Weights of a small transformer language model: 6.85M parameters, learned positions.
Each number is 128 + 24 x the weight over the matrix's rms, rounded and kept within 0 to 255. Layers, rows and columns count from 0. Numbers have three digits each.

# layer 5 MLP down (transposed), 640x160, rms 0.0691, rows 138-224, columns 0-79
089111132108113129131136108101104114145150117135106150104114113104107155154155112182079112118146179163144109154141178112167114064054117114131135138148142089119167120149114164084170138134140118163129134114156179086133118141160145099128148096
124081074125145123154128164126152110130132109109130136131084143119090147122103124102089134119106144158129122077081133147114109142135142175139131125164160083158122145158105169082095097116110107155121160155133131135153097138113154134129142146
120153154102089127143092102130146154106149134118176110138128160113110134156156103185124094136141105094127142133116115105105166103129136141144100094118092113108147098119178134117151112109157107150154121105095170144097124105124129102088152170
118146174142127109139140139095115155118114121098124114111117106121115119164112145132136144109141111136106126139138116154116114129146129109155112143109112111139164132140124120164125136115149106155105141137137126127108115140108103119140105113
147147083136149119134138170178108130094104124146122109163119144101142098113124109099164148119111132116163111141135179137125138172134101128140161120183120153110121121105091100135119109184091112117116116124118134115116135112116126117175185155
169120111152137130106132105119117151137134092121167138134161158130083157081166084163091160122100127150155120156220152143086111126170103092136154149131092147152094085113094117158130146107136141175123089173117120109130131188081119168142133077
098165149138106099110108134158109119167149108085137114114135108139141114139133106129128161125128137136127123130150135151156136081142111112130135151167143145090086079130093139156115126130167174145107089149155076096121094143127141098150209119
146155161136142138192108115105071111092139136120092146122175188091069172129097096126130122101138133135114112106135125145132154095123157141193128144073082117130158112134130103170123124118147134153131144121114096083089171126121167119182139118
137117136161161130096134119150141117120088119148141117103110113107129123129138128121150140137115115103136111092120140115120110121142069155125125133161129110116104122137135123130107130109114142190131145137139131142108133119123104119114122114
125136145102101151089112150112135135160132134105099158110126118138161144103127097137106123148138144118144122086121163149146139089125100143124170154128111124140115169165103119105128124119154185111086110094136110118159122095113159115113125145
127106154114092134124121116122118159135127176132139147137111126119132158108142147094156148147130170070085119127117107124106072124136118151127115119156129117148125138135115136167110134137162057148141134131141118104112133126131142123149144157
126148138118083124129143123147152142121156159111090135171081113168113173136131161170168141115105096091138122110135115125097102132104116114133129168151150103128108143132128109110117124152090157102117089177129128093077123078126149140141114124
114128164139153105148153074147140163111133152096173123109124120106121114118150155117133135104170115109121156113103116094061106131186111110148208141181160139114150128106121099151126106146167096113130156106123086175111143107104135132145098118
082119138139148164143140106130099138148153133099142131157127117129099134122103101150117121124147159100131102150128121134114117138145152118102139120190112078167109114154143139130110108113096150150123116111096139083107119174157105121111139133
104171118123116138120126172175149121122159097115091145149151166136140157153088148141112135121101149149142138146084114157098143134129129105138084157140079141108138187111104156110160112133136140119105142144134120121145133078095146139109192126
135100138100135152117095135113167129097135150133149113166145119197167131108128104112100163109076162102090139117135172083144113153145098122137134144184160140156065084149117143118135126119151132139136088143136108145143124107156094160107131130
143118141140072130115117107127110148133146169164133148102131132132133124129085134176112140171130149091102130108102127129113112101101103159133135115123118162121135131137116109092180114108135162151142134124122128105120096098133166110142129122
130085150099143156127102136093150116100164137155150096154116124191151139135125090119132141121087136076103129103128161089166120159122104120153155121187182131157079114156109155101123108150151111103133112114128095151147083116147095168124113119
116130092131117126137103108152112126116149118101088165112094097133118136171147111160153130119136126115114102130109140145123138128130132112135097135185133100154154153175132154120143145110152154106101134118115156110138123151115128126069131129
095131187173154134122107196108124136097071143079132162132151179115155139117167122181163108124142092129144114122103092127126132169137129140169123109145136095109142106140124101142139104121116125107127080120143122110115116129122131119145088103
115139136147112146167113111154114124110141101156118157127150083122086162168135076147140108131132141155140134169083121084142155127087118107142097106099118135124160164144140113172113177098101143075144128129137164160103136132117089102139136162
109090132104135144111129160185153114137127162095113117163167111161116151146119135140088158109100111116085128114117115114118143168124160173122134131181151134173112141124141160104129107137171121117096126180125128109129139128155144105137111127
118109158101114148126064183131144084104104178163133091160134133171128121140095162126134151126121119161140154160101122096118175126107095124137121134153137149107160114127160179113145157130092127187135129105087146145129138131129145141102132129
158201097147103098181113123104091109123188178143135130137120104126132104136140128061107160178101141118101142117115165110174127133074136110146097111093094169118112184115088135140152169138106080144111143134091110133134165109165157126189121160
130143128124080119148116138123141104110120134153156144132116125067119116089184140133128138141161134131151138126126111135105164101116115125139149114101057122134154139122161140130140157133145145165138121138107118113131210146101144164099143131
131110109121133158128154165115143079175106144133154117131109133126110123138105115106146145142147142117117144115144091102116109108103158171129162071098118132111121135133111109171146133113145115203124117121126115114136153080140154159160112109
132084159095120150113074133103177117098145151136150103129122107196155137129166093121130148095092145094103135110138156107138129159115107126145123128179165126151084097156124173114130134127146108102130102130135095159147118109150078144114121131
135084126115121141145121130121169112125159132162109148141110116175164112143172090117117109149090109086118143099128145126146138152096103120140131149135172131120118117117138150119126120100125100098135148146137113168160098121157075166104093140
115133106135142117122150146097124090110128127128147150149114120121147103134169137117117113114163139121125108123151136162099147143104129135116131099025032103135156119145161155132142152142123104096116122109126138131106201113115155158120149138
094070115141148101134132094165114138094158079154120190111120115159083173147129139143095077105178109114112135121120103141090114138145150116137136076157143157159143124155121143143176134122151147150116200149149139113123140111157101147109109102
127123145112091109117119128164119118106158106110137127137098126119135138151135116139138152127138132109114124135098138114157107125095103132117125136162157120124114106156120139123119129143120133137127118157120136131085117139126126130096120103
140147158094122133110107151111125134099081143127118118132089121109125122075157154139086186139134110163151123128146157118173120063156113110144156150160109109124129092148129138141080125132154154151075102110104139099113128111141127138132139117
087096080112144102113112167100112104105164104123158122181143169145119095135127087136091130129105136098097096119155156109123126147132091118123143129159143145134097132175115140118144112121136081154120116121122109202125084120118104181115159111
109163139122159162151142171109094138105167153127143124134153138099116123132048125132107109094108123114098122100154128124129161082163106141138118153119121110127122137146131101152121150104120133186130110119116101157146156088148147129173128133
122119148111175112135124118101135131120143090139129124104184101139160133101144121103101113145143166095105099094125197080152094106161155146147114160140123148158134109156103119158138123055120111174126124108099115172154145143137125107120133126
132094120105131094085135115145157142165098136124130144098139086105131126137113106149167117142099124100115156100140120114145106132165091123105121120180151125115112133143130138117118119122117127180110128123124106147138113117118130121084133125
139122123105126120123117119122121142160120154136155103122122164148125117118131158167132131123130152108139154185113111105110119033119110147115148108144122126156123131106138129116150130129133114153153071100114123164126101138132157125128141135
093117092133126137137159116094097139119112145140096117122120108157119133136113135108123115099149115089104138160092099107117112139107129141115141128144095122180132144130138119088135119110108152154121115125106147148130078161092139176159153154
133124165178158080146130096089144093157116115102144128083093097097128113121112145127124114094162162165112185134169091133122119074132100144113137150188146105129153182121133116112132111107135135132121137070121115134133151115122175159135136092
089160072107087154133163128193120125117127109083126147093132118126072117139128111132080123192124117129091117144120124173142145132115102098180132168140133113145130120119053128101123145138141157109154118150144131135146116134126100122167126126
118149125088163136088112148071116122103123122137159115138168175128124090149090148190158085109112125138160103119111156142135145088068165207153158134125111139091074089142141116113166100108133110142133100122132135128126140089131157159155100154
144097130130103145126119128109114115125145144130133101123114132160162128128128099134129122111117144105121125130119156094145124149136118136142137136224178126152114098153109157137111130134158124116133100128115119164147117138137111130112122138
138133147103096187125111126129108119110140184118189129151161109124113163088114116116108183155103150154124097084132142124127120113139110136112153133182147104181135141126127113097132149126124090122167099115139119095106129114124111193107124134
153128113127158130129173136122106141126145122158132157145131126120155131108116106126145109075114149101121120067135113120127153123140092119145131119140157112107103117111111137127095133084113108140117096124148082165158107095096111120145110113
157145102164142109168119135153155128108145129093115130152121119124125155163105119117130112133118122116127140139094141104121120105146135156135091114176109109083120143117147145109134124126131149124106109118143110111120131111137138125113106123
154134138120091145135105134147115082098152128096072089125147091149131123178104135172112122067089069078138163172107139108190170107111090138132114173152161090054116117118153110139122141114148144142143122116176152147113102090140146117118149144
137122115136116145193136129121114142125140110149150154157114098176123106089145145148143097104158122154166121148127149172070123123093094102155153119029061126120142125141165144108125111141148138095123082098163146143118180128135138155141125132
075068161077124116107121156133143095120144105134165080125160118138121118144099099104139133129104164092123143120174132100166122145123113114127179113118178129127065093177113160098105162111119094126124100133142114141158085147135090173131101145
147120114140131131110075116152136117126109170171126136183134132109110172120147147123102109144111114114124116153144088127092145149152178138130121141142124135147153133153106099136132125124163149165126111124100131158142101127138142141162130138
124154130108156146141116123118150107110163093164099132125172153112108155168103129108159112090143130105150126108132104073098135098162143118150136078103113124129108136103080111142080162176185119151124126144123127122105129139135108091163159145
095157123132123151134138144112118096119109121129137122147177107135147133151098124092137148093093150123112110155147158153138110142175149145125131140122116152157122137127091110185157086142189178168148127132121131123150105105120098114136133126
114112141104127136112101133082129119106144144130126096144112104169157139125112094121141136127098133090113137125134175090196129154139107123146149120164184140147096115169098145101129119134138101094146117120126136153139092130134077164132094145
151062133131111133152089129130135134115154101129144080137148122153170149128106112109118177150116136091150136132128142095119114134143121128156151124167167123117124084130101144117079120127120113132130095145102111144097151098115122139121132117
105175089138126132131079105115096176090133140152111132080143102127119140168144129121126109144123160165142095068136137106143170056079102127150134069152151106099144097141067088116132176142146134187175159179109118117116118118141148138198149153
123128100127120138118101111173151101137135125066119137106109112135117145146121101102124115146128133087140122142149151165164121158108119145141113157140137134119132141122128140126137130108167130101126119105128151108139092129120130116114172096
155156129138123131155134134135098154115097086114116146097120132111156147109127131124132090128129116167122127124124089150137127166145109126136123128177155180088123111097162130149086121168112144120104141171152108130125078159132131078158097108
062141120086170125107067123099147158127123078092095133075118102177138137155058202155173069109134133101128122150185158132134086066098141079140069108192196134089121100131079166142144160129118064124122162133096091134119135160134089139148155120
155189139174138140176156114177173129117176135087133164119125096133120134173092095122142139165126167112101086102113115090106158136153146118098118144153110105144129129098104124125145141163150096134125090104159182129140153155092121147171119120
087144137133126121139117106115169165147122057202082126100153114129067158121142139150147132166103110073136091135107122124101114116123088135130105190102094166112153113097122125149128116111160132127098162112111133141076069147147161098160098141
105123121108153108068123147140151159142143151129136134127100123104114119143143124155160129119119136137092159106116139084120125118158143115110090132197147098122103128162123124121102127114127100144122123128120091173153110117117099147131129128
156117145120156167176104120120089124145114078122152171110105144178131165161136158144130154188148077140093179190123103139070097099149080094076127154165114142171085117172109140137182120073189122076158072164113126148113162128150095095127133133
129087136127137126070089133117164121123133154123168095125150112133147130147147085136127123117108152103126112090129154106128116173144096142096131129137135140147111128161103165126115122140143109144097106149133117155139079101142098161126126131
131128117137138127126132135138115100121116096097105122132117088143132132145125127147165112111125154090142132140100140105145115107123135125118142115174177115118142147138110117124121159137090121114105132128137129115130135127122145154090149148
105144087168119135170133144164079155155113087080122159123162156142130132162121100142152110152107102160130130127140112102127092142129113157137093121136084114143128122114130133108192110122130145103107121105124148179135144152109136136152134124
153177130106134110115141118166085098125157139121133145090127148105138164158108110137167108088164130131148077168108100175105157131141084090146098143146124139080121130129122139135163130153114149128081131160137100096154141091123154107137155100
119114106151130111136126105118134105129116140125075141141111123105120111152068120143150127116131141111109136111115152113158119116155170178115061123143150128150181136144114102069138123179151145130115155142127098145140108133114130084126077121
124113123078138163126105151106188078129107182098117116133116105165186160111140102113126156128084136089132116114112107149144132150106141161162151117142140132149099127147158164149116139078109081087130124138146101177165129100123093179114106135
129109111095115131147129102134140124140103124111141133126129139157140098166135092142116115147136120127107130135144138137112125112134137117106145120168146126125127131169094143140165149154141118119157128106129120108119129140128128124116106167
120129113135158133135127107082134115109105158191141128120100133132148129143159109130127094127089126134110137121150133133131157140142098109134114139143121116158127117148118140129109103123136141085114108116121119119136112144160136110150092121
107134085089166115179196159156135126121142099117123117122151120150138137131126157176160113103105175143124119113116123120146145118138127075156135123087073132124108176146102121116113113129160140159109103076140110161122150126149107103178153138
110151135118169094113124162108080154155125115146122097081128138127122177095162176104118097184151116144100130127110158175098175110135133136118110125139146092152102171110155106125137103120099179122111168095125151140141131123150126126126107135
153112073118141102130162175092130125113104135104151159135100152115136129127146068152102129184101159131124140134154124123127113134127112105122155135145144122108169126176119085188149144109132171113096145155085065149148116145083121142128153061
127147124118116127133134118132121113125113104119114110130116124109121122139130127148149140123111127123126120130103129119149125127120115122116093133158158121120124111135121127120147132145120122145102127142129119132126118147127124135113143114
120130162114160132155165177123115100105090099107110121122156151109157106116108142108150141083118161148149105134124102164124122139106141143137111116117089109153149111143123130125141162111119113154142119109127098125088102134113140119139104136
144124131142127189108122091136122132079103123146164143120136103134143135112172101131132144106082145148153128106148141158102206115103134131143116143108091170129155136163142109106155174139120162136152147129148142138091210123087145108129083161
115116082143084148128102142193098125109106143095098160154102109105115135151120135135128134104147112120083110126126151150126147113125139155122076132135119126111146128152117151123142140146113136116101158128128128136152130078116138106095133120
171128116162143153100158094125131108124141135129158121139136171137098116153124101174151129116111119100122177090120109136144130131115128109134148094173135104128073155126116138139106107127118179123125114116098138131125121124107153124127121123
107128136055126120174159144141115116136127101118150130141133139116135136133151168140129158104136121105127130164091137158128154164104158123125122136066057111125111146116160119159138148134134092158132098112117144140130186130171135155079131129
147162149121116136136096142122110135094127125152153130142103140092119128124129141123146092105103139138104123131156130118141093081142118090119110136132084104092117108140097098120138120126123156168140135140155148104109120154126140164166096136
122171145118144114148127134116167115151099177083118136169095133126144144114071101083135172140115115132085143107115144111124108096132170162122138153158133155089153144152114147109083143155130134131133153190130115132134118165140163133081168099
149071135110128144117095135116157099098164134148152086141108116165171146143128108105142128122092137092115152124130163094169116156116122134157146119164171133129083104161113167106103122127156105101140121113128128165151094132141109166128131119
116128134101085116136127108101139153138111156125110100138131117124114144105119129101119153112100139104133123126116143120133091121137105145151150128154115138141097115143162103137120156141118098162110127161111110110126084116140177134114148120
146090117130129145146119114070136125141119115116178123118112128136138121147138097088128124151063114135139131115178170119132102138102103127127127159181131139140090123150112105091125115109132107161134118126147114129079124127099157126109099114
108108111134081127084118135128155110108151144117125091117134117112129135095118108133132163091116158085134130130138154093171150147133146157135120127178169131155108128171126132151116113139139103116117090093143137146133112105121111118136127149
104075181179138149143123137156146122135146137139096131134160099140128098068079139125174112117122152140127106146132100125069118159102103152140137110171109147167110157111119120129118163138127145124121100165111121177081122095149128088136085120
123122106122155156135089134147141099108146156154112120162073095152128129203121118145189090096097133113129105135108155121144130141107127164138115153128139158175135098142127169175104142131106077092132103118145101184148137116152103123117126086
152169090070101102122142130103147161113129165091115128176093123133136127193177114116147150130132147145087142123137107174148122120128148070133141118157100144136100079107137129121153116108119151124085164077096172119153117142112134160152147121
# layer 5 MLP up, 640x160, rms 0.0956, rows 139-224, columns 0-79
133104126120155099115080170082120111121128137153159102155129145122123097115130116086166132146138124130070107088145129120125111116139082180144134120137166130140114119191151150102100162142114072124127159106092158142150128133138145134127114135
134121141113124126129120102125161130094148123127118147148136124173148131215115100121168115097098142135125105096136143110125134107120125123121145111143158166112107162174122145092100147071146136126134161120139126133154142115101094130119111157
163124112098099129113088157091183113124156127159156142127105130156174139093164130094110163109127142087122098128131134113169145146066146144161170105141132164129110104153132187138124084137146108087130110136147143145137139112144140120129100155
142114126140177114144101120140093111106140113128168125171122147143121174101139126148111128083102131122124156141150145137151126129133125115140156153142143192111105110105093122162122090115086129105136124094117165118138118112103101114135073133
156147115136109155104113151118091116162148135124176099099103118130162131106129142175108161140140137107160151145180149123192139166113117091155129103146123111142118109087135137107121163146128094157152082141139114136160091115130166107128154128
149126106067139112116111155131133087156150124144150119122127139133104126100156123124136195113144142092143097119116122113184122118128096115164167143147127144134108112107094199141112098117152084151133110122140127141125137098140145115122169149
184110108112148109109089161134172135094133117183154114166109110145181161110144082144141112151105143106138120138132129127144132156136143120153139123145123155125128129117078142094095117104117088089131097137159126169159157144150118121116133152
162119165073150130142108120110159122109121114156162104117113114151153140120097071087092135094106154091143109150148175096155102172125125151143127146149155147145102053116133148099106124115135136091147095105158108139127134135162109162120133156
140090158146151068122113155133134147111096133127133120166132134154106105114133137122143146109112104132124143151106121090136114145117178157136123127141138181122134066122122158157108157096153150144173132134116120111088139119158137122134111124
137154150126182091111131130141133074130142172102122095122124084148174103127153089140160139102118118107152141132153114120138114136134133151139119114154138102176136128171131129111127163123117143126096113123133145147142114145162115169070113105
170108162120169131135137137138124131084101158118111061132122092158160136153115106109151159114126111122125179170122109127142128178105094115173118124122146144172113144145123149103107172139134145139152100112151087232154122137102111116119159122
137119120128177168117120113138142068103147123119107118129151101113154148129150104140130109054088177074121152138110146134135135166136155141140123129146134126157140130106139144136119143123126131118101116147202130132168085161159109132086130124
123112117138139138124109151159146102141107103153138116119099144114147124127135129094133162150115100106120155118157123133118134135121119145144120135142150148124129124130138109114127126147138099153121123141127125178134144149111116110149134155
134090129116141102146089148098125135146116164102152130128148127129117134157109140095175117137120128104144119110163157118129129133126105143129173134163131123149108128134079132111107122144102096154130116127140142130118102130150106132075159168
158101155110139128111137131137165111098110117105151134180134119141151159108158114132121135132107114116134133110146137116151130141159123130128130134135125146151112085108137120107110112142160143105136119114135091147124115134121097153122119109
140125102136113092099144144160137126108087144113144129121119093157143120122143077120134138162123117124116146127082136111177134148129151130147135147112150122112131134145145139111113128104124115089119142142166068141129170113095147130111128138
136102142108104143127116134122147122089134134136140126160132140141137170125145122123141150137131112102119135115125130106155126136141128137141138139146141153125103105117118131126134109130169122117145123129146139123164126123128107121132096122
146112191114156112125118109127137135146120130114127120131170165145128117128131129132143149124137135141154119134127122065138128120144150166108174114154178106116078100075138125130117109128138132146130121140167098115153117127123108147123129160
110099153142154109102087176156098134110190110085123150177170124126159140164143113124141135086094182092120164173163135138166118125092162134115144154157142110129096126104120148099140118099132096141150093123104112101104149148138103118116130154
182118114102122100150127154118121113100169144158136131150106108131170112101166085130137138124140138080104117140097145113159149151088122144177136130138138168154140116135108202133127099163150096103120094119137146137096132149160136092119127139
133110178096145139152071164120144135141136087133161119136151171141124138135157120101114140108108111131154108123163122130124161145078120139127143161160127134130092109074152186156129084128155103096154085111084175128115128131152124122107112120
112110170138186158141113135158130111106162120111117129149112155129142118138099108107161132069103167129122130103159151109142120118126108105160122118136167115158139121145081154115107134075111116095115137106102148127208118115160141158103102161
138076097107143124116143174107131071157106146099106106081108105135175101145149129107127135143094129099161138130095123127122121150132106141114143116144127119150123117119125139165062171123119061142163107106135169151144097122161119177088208121
134125131086157101124110151116167094133144120168132114128137123143162155135142073116157151112117128126116080124086143119136129117105087120164164090169145172116121115153109195115127103158132147107170107094149156161120152128117121149132139158
140117132131170123130118155157117132084094150174110070165144133130146089091130093149145128095103128109078131134091166153105106176097148148140142128125144107161103117121146111103106132169125115119101082107144098152137118167143116095120087128
137108134100116144134100141122165132114127151119149116151114110159132166140132130124122152131113137106137134118140152107153120152152107147139141120142139135128108111122123157107146131157147125110135113105138129143151106131110104137106100121
127091146110120147125097151101156138120135116105164114145116138135148163128140127127094166119120136111102131114157155087127110164156113124124157115167155131141108078090121130114135102129108107124159129124146150151139106094171105145175120140
111110121127155110134114158151155087114149129164145097160146137124161144112144086117162146089086131133131123125121157122141116127124120137135153109130133150142139131113126161079137103153107121103119137161147129165100148151124125101133099160
131144136096122106127128128109136127116098177114150130115122119129123111117169093077144139139142129132142114135150124126160149109116138125111121163143128110104102102159138123097108142147163129091093169101139113148121166071105134133126135131
127118163087159128135098110088107129133105141137139095141152128146145126131091099097093156117111142106120108125151129104105112177112126122152128111163179144157072118126121142101116110144125109115146119120119108150131124121147125143139130130
149116130122119139134086118106109143096122170128139117184137124143097113153122132161146118119076134126079119169077120109131128172123122158127146155146127120158118074126108148162135144140115162128157107161140118091101128135170142119118108109
147103125132133157128120129100134121119122097157133096149084131138146126123123100131088135135108122134106088083143145102172147159129098106151128115162154171119113086121104143150106098129173117086157120142146114128178138110131130139151154123
165083141125127131119114137165142122089111148136137107149100159151149115133173099105150162156115160072112140125099128133126128145106134140152119151134117175145132108095115154114044090146135091110110125136128116135128152147169136121093102133
110119135110134136122104139165152126092115086196154117114142108119177132138148073140092107147099126122118147080121130122141125126135157150122118150128139148127113103144135144039080139094138129122152115118163105154150147133118101155139134121
163103143105142133106083151099153124113120109125167114193125088169159150130120076104098104107094164113102136130139138122153127176130152143153122096147153126153116088109114168087125136155122157098127141128161125150151123115140119157158103144
123136161116125158133117102121148132146165113123175137142128136127119128146119114112141135107115151141102061073134172114146115108140095121131141119140163129118117130195096125125150120124114122113088153146126100092150143106110108145139094152
131141089094080152112112119129136110154128112187159150104074169106115151097135121099090132144132103122129124097162134113164147129127105092145110138150152161137119089138127147137098116140141098062089127138129153134154099087101133151170117155
107126115142092123114103158131104112082131137163119105132131127106129121150145084112132126110054145118075164124117134128132120162105177129114115155129112156108129089144141128126121109110106134117115117135134139120105136149135103134123107104
146091091128149105162113119123110088109138107136129089148151111136193097184100118115150116136113188122115089095116148116122109121130117136130144065147128100139121120141122146104126106095109141156137090131128115093163105141177110177098177141
128124134131136118177119126155106112092119158121148081102112114126177118107080102131159114149126109128177131124146124095190153113102141100133173097141174141142089170152146144103105140099127085131110125140094132184117125089101147103127167181
135107142129119138143109156115128155113125129112136091168126124165133152130127135105147137119105111102103134118131163124129117158140137159124124155141166137136116101122135124114150136142138134096129135106128143127104102145152104120106138137
139108160071122153139120137103152109144081144140189113148107095122136168148115118107119122128098137132170125141134161146169147161138114141121137151139154117151111134067143151091137151152126092102148114111143098170094108138118106151086123123
150135139101138135164072119120179111117139144151142113121100159157119125126138089103105140114094138090135111088127137122169131140148105161144144126143162149146110064135136144126080138146160123088144104075163182116139123105118104171129123174
153118131101137111116124120129173137131142157109137128151149137126113136091132140148125180095137114128139106148144143129142125140130123106138143128143134107120106127129118138080156144150120121139128154124125117111115135153136122134128133140
127103108155116142128122152114142109108099188125176108144168121200169126182097070111137163067133112099131120125181138091145113135127139109123181067158155161109114128140108115099118170128096057122152114140145084169095125135107117148142167187
154115116123127121123146170124135118148126131175157106130122158144141182111130109136101133115136135125138108113114129117131128122110100105166154120121119162136131119144084183127140117119095086059122117129126125145107146091150128145147102144
129061172118145118103124129171131120071095106131143092135145125129130117106126096106083172127126138110156116088158138132146138129143111106137148102150136144159084136147132134121104131117128123138144117072130127159147113116150108123132109136
170107159123129148126127114104136123168101121142203087104076140147143132138098135097065122107127104125154146123128132146163105164123113106129126144123122130105120116102154138092125162102107101127157138097130087073149130144135129148120143113
165110116103149111162121213153140144134124141153189118147152130130158171131164075164125135112116146134127079135100115136169160212096139137149139134126145159176136067095135159134144127122107129113129074116142117154130154172154135106093125143
104126114097140148130117181155192060105145109128137131167079122144166145126117104115098187094113150088094074084126123110154180121155087162165156126166119165153129100100102181161120118165149093085135135123177162153140147099122149134150127180
134125148109149152106095150120117128100121150134166117151142144177126138121129124142122139099118145126116125122145139101175129147128130147130134155128153116108096126147107142111127095136120143111116097109124143131147140121136119133121097138
137120129122153154107116118119162105088128100125129089151142146164161113102072107119104126111092133115102114132151163093124101132128137135132149095157167127125114093123122135095111134159168126086156124134150118117138136105138127140168103154
128144084123176135092089123159126099113105145128093096104153075173154117146182086141137146116096164074101166136139164129147111127133153143141149108141137098140110107133049149104093126134123108155136102120159146112152162135154113131117158141
173092149097175126112117150137141111101125134129175102137120145134192134139135088099136171131071149100156124103143113121177128161137112120132137130156142159151111094111111160113116115144167120114154127123132143134137145144161094147125124121
132106148146200134144120101124138127126133167107114120140090093135153112184140111096146129122100151116147159136098153123142115091115128141118133140132115107127157125159078144113126158080102136133146153126118125123115161154152134175090151135
183095123145139113114119141105128071157136118115148134134128083170185154150111155108130157075110111124166146152146146063135128146090136111140113131139173148161101117152076120183141155109145057143134141113128116148150131133122116120148191179
155137122132119175115116106146146137159108099180129112114094116131147131126148101112058135157113125124166108138162157155164124117145098066123132103119141116118147128108113151082110151077122098107151114079139124144157151102105146156143176121
093119098132120096138099175131109135067097164122095124142143139152163111158116144131141125146132174084099075078119156085134133100143131157148224095142142134138112133138103136104092151116106058152094126123174125133140112124164118167130151158
127138123112129121106098127097169132084123158138114121145105106153174167122095083143117134043076127105125135114139141108176107159131117166151143088158140154138107097149117130099095150127147151083148114146177133142159116115141109140159125126
115088185075131126139082145158172123143109116143162111177121146159130201157127104111144165111098140135130141134160140092121155110153176133135141157151130169143091118080108140097147065110136115109118114141114099123121165042163120133098131187
150096146108135131140128138099134070128137140118129083122128119147153159110121093117118110111116146119150137143143137103149133168103116153151120118149153151140102117111108146129102126147148114090128116126135123167148131113144120172149140121
113126098073165140143118140125156131141107111124133108123147111156145143112139135152125137104126118136146079129141140088135118133144140153154159118134156099134082133108136137100114110127142126127126138116165121129161128164123097141141115135
126079134108083105121047143102093136121102125145142128132139155147131145155142138131146148137130152120081108126150186126129135157105143136125179138156140098141092107137099143127160086143119102134133128154114135138078142124134120130102114172
129144154125102127133110154124085123117110157153190120104119131124137134107180109104153169122165128139157133125164145130128126132118144128117172184161176111132086130075149111104148101155106113126090109133150152197104114127108108148111116154
145128141076156151087098098163167125142137121151166126090123147165110117158144122144143169098073131105163114143158139141129108108132127125136129144141155159121072115099128130142078132106109102135162031105112131077125153109127121128148110134
157122139104163091110095127123130137109156120126150141137140140168158105146138111146115143108101131112135114144112167108158127131132109128139112107154165149128074104142092136124126115133162125122125119131141155116131124122113105137140101141
128113142131182120141106118117116093141158140106149127153122131105146146135132118123141160072118141139122108125128126122119128111108129139161124144127121119121146133137118141137101097078141137129142141125133107132141144142135141141128125127
156109161110124138084085138121163117087116142131130107156121132135154134140112108121121152108091147077105137118146174088173109150146095140137147103178182150162082100135092133117124119138150109116137125121155137130135114140138099140139141120
146101119071124122120110148126136094131140164154141122137107201133135122129151119118125132131144134082110073125126110121144124167122118145152172123136128141169115083111101192134100135108148061129127113124121100141142140124177152130119122140
123096073143094175122136131089150141099102131119132127143160107154165127136098162146164128094104095132129113137099113081150132145146122163145124105118121205105115092144146140165140164159189121131183127123150133115114087143118111120154113104
126127116126131157120118184111126124120133109142169099151145126181133103118121086141073165128151125084123130134157120119161112178079117096135157060147134117136107077103103127137136104133158091137161077124154092147174131118121114121180194125
137095145098151135126112145122112117109108158143123093139133111150144121130112110101105138119118147098122114124134160103159103191120118136148137133163167143140101110131105146130110076156154132087116122124129116132155116136122095147150126139
176105099106124119132143151095158107112130171120188116133148093149182155141143125147161145124122117110137119155129130099139131185126097121184157070147145129150119119124098155152153131165127074140130137120113090131123138133124148120134123178
126130142124125088130109138148133129156151133140145132146127142135127141113143101106136158124118127112109096145116116115166131100120134156180122100133143162113107127115120194136117097144163114092111130120124127087153135083110120127130154202
143120159117150117140098118091174157143133126127176125129147148151125123101160149129135163126123129131146121129135120094120098132140158140102165116138134115117088101085138123137121081104158147122131096117137129119138141167139109128156119161
150138112115127072138095132112102118117148114145115117103084146139152116115186124157145132142093175115115105129146157130153113112111140108122135150137127094126122124139125173093121103122107162113099115112126171071145147112143150158084094127
135120134096123112122114138107156130154157126155134112110139141138132103115154141128172137081096110125137102132097144114115137142111106155150167102145129115141124107121130145143067129129163089119128101093133193171120127165137135134120158137
157094101104132123142104157099126090118132143122161124132104099166180154187121085117157149130099131074132119165110098115129134141095140144140157156148141171149132125143094216122066162099149074096166122131133116150101164109146119132109150155
155087137130121166110128149116112137143119124107131109079128163120165131161145137101146177162147142101155119103150118100137115130153102103123183113132140127134103109097105158097120145119142058135160090151192082126118117121152138136135161118
155103126121133159109096142106138124070119111122132102151137109160143138131137121121116162121124126129104113126134150101130100145130114153127139099148149144146083114143121145084128135130146129113154120118143116143166111140136108126133121141
161117155131115130111099121137136111122117131108129075092128117157121129145145110078144154135093141125156128156141135073149094123139109112104144143155177140156066147146122118126119152137114084136128110112106123136129099101167099135111120140
140133148098126123122094142127171113091105099194141095161170166138143136150145082112116136088069140096126108106131173093156146114117129127127163110138139170176121059104117139108128121138121106108141135104121134153127131135148105140148135125
118086134104166141133117165116138123100131142086139098174133115161136134145091114136141130067108144101104108130123146121154121164115083195165162156157166165144109102157091168132086129134130106099148132140165102171149117147088100147127134163
129095133128184123128104146118136149129136159084140127160161106137135139109116120097168144129137132112127153148146103102132141157144125156122165108143155108127121132152092140123146152141115107136122136151167138151098157104113095139129151139
162099117110130118144078144127141129118134139153130100145124127157150135135144121128127122100127150127132123107126160106160137119113089133154151127170152171124119116156095132097073129089129080113144107090141156122152129164133131125128147154
121156108088125136120159102140100117106158148128117139174096171140149095159119125146108138109116114112092099154105160134162133133065083163139125161145120127166140057132116160123144132125155129095128119145135077128092149131100132121113127149